{"hidden_size": 640, "num_key_value_heads": 8, "norm_place": "pre", "qk_norm": false, "bias": "all", "tie_word_embeddings": true, "init": "orth", "beta2": 0.99, "warmup_steps": 542, "decay_shape": "linear", "batch_tokens": 131072}
Each number is 128 + 32 x the weight over its row's rms, rounded and kept within 0 to 255. Layers, rows and columns count from 0. Numbers have three digits each. The size before them is the row's rms in percent of the matrix's.

# o: layer 4 attention output (transposed), 1024x640, rms 0.0179, rows 548-585, columns 240-319
# v: layer 4 attention value, 1024x640, rms 0.0126, rows 549-586, columns 240-319
o548 102:085111087090042081147132106120110081127080128076149180196111110066174120077153109120067152141142157116101098120175129139124176157149137120173137163119162123096073139122133122205138138174091158139144109113141148131153087120142118165140228153
v549 097:113192147155119148197102149165145152159126102153132062097126122118129181138086086119139106127100130162196134063091162118094163116074179143093149142067165166152163166056079161212183183108130146143107115157079097108177174168084145078074154128
o549 102:057185163151099146117111084105162165131096095134165130128118147121159084127121101154124083146135092109145096098133132133136156112134089181096125094062128115081053088108153139159119146113132109113166041103097089158129131106061153126120162073
v550 100:104096149117155092165100120116123191129114109120097105097101127101098137111102126147154178127186131179130126155119122138095085187169153151082107083127175120135140162114051135148126169070075121116142143134130106121206120096091188108148058160
o550 097:103131116142137095148132103178140122134118153143123158163116102076149120149149207122205115153106099076152090149130159132142156125119203146116199151124109135123147130104155154165082075129144038196117132100180082130168145096203151134105089154
v551 097:064146099174134188108124123147116130220111093184151155162023070046104114096132162129217150160148069117141137214088087198130132069161135170135112155109150128096144120144153093104138122082113099181190152146086089103107092090089129071135104141
o551 099:146106144126106113134160105122130131060122110176103021161091047133155206101116161172151155130137127108154145155159120131120117103190160131081108185166152109171134110185131136116147101132141038167141102182112118150099121174139133159074063115
v552 101:164143145109122112048137177086119136168118155126131137163107164084090165092123099109135130131112189098140169140102143171159129172107014133075128115120104108172152115152140139136113114114178148160148111072067172142120115147113125182116139070
o552 105:081162103125126120177125170119140091116140097171086085106124103149102128140092149082116193107124121165089187100108125142061140168158148166151097186164145193131143116177136139133115130054163128121175120200092141130158096145128173082128113120
v553 100:166141102188149157174057100132118131153180132182112119081106147146097123099107187103119143097087147167098121119149128094152119093105130172118169091140137119139114095172124118140192144110128184129087141183155133154152140106151121089201147084
o553 101:124115122169098142121116124142159151102167100173162119135157073140123127112157125106122163137094147080117100147105139071093087112093168135119092094092145108152092099165114103120150074152142117133079210142110095072019115163117110091131150119
v554 100:140108135145147150111124124117120160165107141108137163099182086104065153094107146076084124097125255146124099110146121187183113125138115085157090102166072093134112092084156071101151094178152179119112158079181113125245131159087113132128125124
o554 099:149180145112144117165080105068142119145139057126112083112141117068138117144135163179121027186118131140180120067085160052082092120125084188186153142150079101141098155181089156114124131048104130149146128100170151136154165064077114143078074160
v555 101:117135146124115212094146088198112151091168166121160146146149148162163055129106104110097136107143125145153134155106144138108128140089172122157137117123157094133163152143119155113104108097201193122159117223130086088149129121165083115135114172
o555 102:120104142139149172145108084109102183140136153106140084036131117101153121076142198168128161129158142114113152149117162181126124088082057091107126180109142063121139131177189114138087102076095189117179054052144088115081143087161123112128105106
v556 098:105150136067140133152136120138139136157077110152124192159124097108213156078171138133085162142104099186150167138098173143154148155104150134170132185155125143140051166089119087155135144136136118148175122201097152119129208071145142202151178084
o556 097:123129135187117078166088155108145173116136154171140119150096121108066183093144151083148177140139104111122171132116214135118213137119169152140132144155098115118067151180118114211108190106138109072175084150081129140158065160170147100132172108
v557 101:168132050119120141134096072139124111138163062124164054102129127099059191128092123144125151125210126172119139113165151098095103165137101125069133193124072142094174104095149109121101105160138164096163075154156132139127089146143128163109115102
o557 103:124138119203151107138156143120130118094151157151108136164173135130134143093099142110153141171154122145187155118108116080181118125120137155197086138134055127091115092134152139133141120106138152105101125135126106124114069142208178139124113128
v558 095:166065112199132114094164146157163127107134116147197122096074164094148119096109102080154113131096102180163154140114123140150135119136136100141103085178069133174156117073135159159146091166075117100145142133171107162110122134135134169140126078
o558 099:117164138124142148101125126160104081140171160174165117159182059133104133171099144125136064105187160146132140190109081167133132095157180098174187181111094127085136115160165105204127138085047099104160177092163148113098140206078049172129114091
v559 092:083066147137065137156150113136095134088133068194164133141089116146142142111135178116122134154083171110099111081162133116119115125165160083077120162101152172089139157134126187076093113142103141118158124084104172098081114161145130116161137058
o559 095:116094074079113117145112111132081118149133118118162101092117142051183141186119101111140094156115085178114114163137114126153115118165149123122163117178108145117151124103087166075130155130142159137107100171093143099157138164098194149162133156
v560 091:116167137174132164084131152134143137163078174117114092140130139110138081093114132166057132118145121165172157098116172114116141128065134090130079111155133107086103093151098162103129109129142162182095162093122106172110098117147102050185106182
o560 091:093075114178155168120076100114127142056112135152118093106206104104111094071083157154137151118129157166165127124114133101088147159155127111140149146116104074172171130121148131089157085020141123099112143154086088176164143147087151088119092141
v561 095:110122102139115115152148117079139147090141157135148116157153086091117171053170066124063182095102060110149107153150075075159112115172132145094080147175095117092106123093120185146141150177147141134112177100154105127114128122154143120084097120
o561 097:178058140093108119123172116089136116087168210128151110109077140153179210137118068048105154104123169145122165161150089157134130088132163109112146179136129110059177136084116072146107148174077095093151142113137209125131078128129139115098080141
v562 094:176032117130147124089097102175115118164170107102078112118145110152144134084167145132139186172184106179151194167173087166158185106165131093200151089134077168142136170161161068183141098124123120175140149146199086146072097128128106122164163118
o562 097:173114178125123089123153060078146104158103118153157172126138138160186083120101067130099078111083106130189103137173059128190086144144101125189147143068144083062120123173127122107098069154149169105136174131126077171100153149077116166165123156
v563 096:103154086088116098117179132127157136153118128138120112079099115177124112132156132123104168187153107153098181126116129153149169136169184150105197129130098113172123106063145153126126180122168131106142116095108027146110137151094126178135118193
o563 094:129157080114157124111183057124098138161149170108167191152165133146130137087117111135093106199151106148154112109093165111104152134162111114106170109132136178090246145068108101080100083052126122077063187143101122103126137142145132109125126168
v564 098:174154125083053148126102174120110133147130113085174088119117168163175119185124139101077096106139094112134120123162199165178164141138155085128111131081154132183145125116150127174071089115105136167136106085173125105110102114109130110085159112
o564 100:104156133072123105150082111114151151145114143105177144117082124103126114088102129095122095164048171119094122100161108107081172090091149124155146152159111175095173108105098099169077107130117140111101093066106136131148142136111128116151145129
v565 097:126183166101146111103142111084105142139153133074070089131128172125159151109125130173160100116162120049099100090146168114109107183172113149169086101109181160168145065107170136128120155100178139118045072130131136046162105123096119163175145150
o565 098:120166147152095118092118116128142182143146183084134088081138151108177125145092101094147145109168121100157108126178155140118113137113137154186140130121180155147152087080120141148083102144151183101116150174119118169134112139162137101132136062
v566 100:160137183155158115163181057115144073101133131165135114150134121140140155125094163102178075169100084153156128121169064127148141115145143106123168148164132096178083115107118139087109087154128151127155131129087107115118107148144106063156047091
o566 102:085131120124144062145141113131135087072121130121136087096126202072085162121115170115139139134125128037218117108139094116067118091106103145164099180105075153103146163094113142137161173145175120112238139126098085085098124121123106104114122139
v567 101:127095133126204128209095108080105146192099101137104104123108153091131200146130111161145107142143142171106134098138096203111123129145188117068116059144166127097136125089155125139153131173084115113111141119143088135154139113130164064176116145
o567 101:126210134107154132086119162123127165187125109120117145161114128149114100161158137212128089164148088114098110139132139091164151088137139118146080177093139140101106124117128108106131114121091057102163115156139066125098154180150102086198127135
v568 094:098103126167176109120127157169083176177113147165127133205148128166162124174137066138148145153111094119121160098152110125121147167136137124154094109109177139123076070127148134129104045111147127125140108085197162163113108124090162138137141142
o568 099:099152107155126102124113129113116192128136166115128116105106111192144157084125183126171131132129121169147151107142156136116171152124148082123119067069118118183115120084086164134109097103111196126169115189102142155147102135098095139195173147
v569 099:044114170037160105105144114094138092151160069143135165108096194121097143073157141101115186123089119086125129088093097107075190116116135072144107127033095114157184207170126200097096062134148146165066109153120122085129115145113118077121120144
o569 100:099146139130120158152144141150204145138135105115139157090160149152072114079099056140140109101108137142112152073162079117183200148108208130141071146079156149033117193097063116145090083136132168098126087134133113127150145126130144121165087136
v570 100:183136114093099100124107052176139174207173147134123123218153165111193109139144130155144156142067078189153129109155138144157171127134162098194102089171100164167135090100094075086144127191145147115093130138170037098086132144149114075174132094
o570 101:139110093130118103057114106114164143165161100075082124165142171107104065151103097175168161119102149113136117028095097136141116162125137150090096150082087057199117087159079129070127170084119194093145128111147107141127182162118095111120116077
v571 098:154072110153134091083133130105136176140138081136090066148091131174068105173156163144087116086155143127130149118130098139175146161128077115124120157078090104141186179126076156137146089088139133117126133133098140164142157099131101168156143138
o571 099:115117061194079162128092134171100160105109121177123155125156093156084123147142153180120158092125140129138121145107080198114159083124090096124112111081112195097155126130164104085135098106101085164102094126154156148113134151088126143107123150
v572 095:137113090200116119156090171180178164094100130060146061100096090054107061098136094131178141123159121127142107159142072161101124166120098160111124164127093111092124152147091103092074132103108113123094162168121123100139159100153171135137121120
o572 100:148111148141112174030134135154131114108156187144153147157154055127092202168120171144115121109142135081156119207158139168227109089128110092113119059092164168130126163125164167177073112111099063084095205140111090067110067133115120194150100117
v573 096:116169121144133086141131069168165048107101152120181181143188140186129125133099118171153107115138059081121131134129172152129143101129140123121104070042108057125197117120126138120083222083241171134149155123062120180105202137117166146113152165
o573 098:096075091133147123145152099110118175083106154202118128120128058123134138126098154094166129105097136179168108084189156145133167155068159134124182101129166104091232117096134069115148152169119118098096135144153108178160145104153159094172149150
v574 099:232112159076083107091143154186073121176144168082116113229155126142115128093114089111113102132104136095155106102130194130138091156147138100105129108152146084114127152100070112108183125139089115115105146180137160095140157162154154125171145141
o574 101:134128092152196058106083132112126100124199115114081143038097168148142191187144160104156119096090069113181167115106091082043119142112154093148104111122156148186135100102109131164123106110138123133126077097096130139146135128147133090135108111
v575 101:163112122121135148148155110142102194119107135161168138150060095162081115092109100124163105125100166115179174113208228091081143127109111160195160194098114140086105099106112147148156177160157071113117114166133062130122151070139070148143080152
o575 105:172105133116128103128095091145110107114112108131089090117136136169197143114125130121116136133161113107147210154098194093171141096148024116154169104127090134121154118159168141130131086138158097127127250161126124087127110147097081167100145192
v576 099:150109141132122184175087122179157167129119177155098160084138209169138172131130130117088121170119104149099127059155105130125072146149118092080095176136131154167119138126121138122162144147063137137173122126205125126094170120081108105131110179
o576 098:191142122116085125130110112075106125150098154161189087141147101121085118138129207118102120084162166164128124095134150154173113136137147072083093137106110077141095109100088149103156107167121117210135158102152097159116181153170121153174139164
v577 097:122106094116114141143096134122048152076103093128162079160164122148116132103182227100090145156123070178105129169107079160146167153149109116145138212144178082067130186078162110083128068123149147148116146183072158110131105168056080091165067120
o577 099:101136105106111148087150098139074092107086155132132122174119033074117103176110144136118188143208135122172149101124117132138138161166180123101095148094118124144076204157089089162123099139155124146135138114208131175114144173071116154145160128
v578 098:147111136156119163083044113075110181223114170073097122156146147109125108127138150105139132181109167106062143112174157100150124130210154127129144088147093153139104139126080185160137129097112151079123154156082101179108127138115126170109102142
o578 102:106123126111088122139093059145185143095120104101138118105097138103114144118151100078118150117120175152037153105148122099116164133177159147167173144135147124129127139111128117131161110144142138125124159188152165137115084110114176132149107184
v579 096:164112135209119155137138137059161140102124112116058156134099132151155153132169101152116111149090066138095100097100160102059142104138159163101093036077158130123093132105128140147108160132121127170112170163120125151118099133118145122121095068
o579 096:148127147128112136123173109123123117116103099112133157140106199147101080178063158062043145109111149169105149171071115145123060121125153145124138196158099112070132134111137154159086116130130082141170149121127116132128184087125106088159134101
v580 099:152143158170154117170141092139144134165132143115139091163132120081132108163101130158134182164147199092101106155117110143091099122135091133131144127111142130193194125129117079094164107146101122143165093113122124117104105121066148144215101100
o580 099:131142152120131144108212093088127105144208160156141121095110149138118197079113114104120117117174098148059094070152163122176111155099084090172120105132163013071110135099112121098100167137101147078164198095179106138119136109174130143160133145
v581 095:138126175164182162167105107098089112139206139109163099105152142124150101161127092140165139130124182094121132135054116148192126140121142156118166137118142096136206089142153176126186101157138171091114159115134112159085144153125146173155152083
o581 097:128133136132078109068116090136063128166152121108128095134128140119099176144155077131120100146107156095113094165086149110160132168135093070115079092138076146112229147101138164059086143143105149108147117169105173109109133173114156115108209136
v582 099:151121153152141135142128165092145121180149118162094078064157102160109147095122089107153147119160084200109119134133122081092098069044110125139104170151133203174115106093044130159119083170157116125136129138118115155105119160131152141137124130
o582 102:136101137131112103177143131114189111093098107146171191185109147107144092138116120104143172081126148162081172118103119076110101185097096114132087142106050148138111180141161123123122143171175151101126092142119146102151042124160138149094051205
v583 100:112129045098120103088127089118159137138141135118108177173095099134146225137166152121113147152111164099162144090102096132095134152166102127069102149095146099124136125147146122199072081124146125099074156134097127178131165175106088105104119193
o583 103:121157084134166142152066129168121104146153103129078198100108167122128102098178113127071115179148113120164131106178127182187112155133058108106080078098131167136099150169143135133183145174141149117111138097169166124074115130138111201189126163
v584 098:130103079166076125125136151145087142136120173125156184135117136116094129086131149150145132153133146158088171035142144132143131117115153122121122088144089136103175102099118168150101076102080127155183106087097155160073118116094126110113146149
o584 099:146170136130154114160172070160111102138156135098125104136141154149175174145156128062129131158135116138090113129133143156166154135125107098105139108177145178164130124123157106167095118072092126115080148132171127144085157221132171168128174125
v585 097:078092125148169127130162129165113133087125093108138102149079095180118117171129095139144111123168096121070141097147102118072132158149139217148123171149109131115100136138147160149110148205087201099103104094057109107126137118108100154143104170
o585 101:134045100112157139063104136146123153138145160021155183118047152081077130192149131120069071098163135154109131087161098087118092112127092117088130152083121165138082108105110082216155130132160185148121110155193098122086041145096111108124098094
v586 101:137108079154126143146128122187143096082105159170191122157201089153180097132150105129144125131108110104112118204101150135147176074096120091102118127128123118120143087129141152113091105086109124168112085083139172105113144059120166063155117187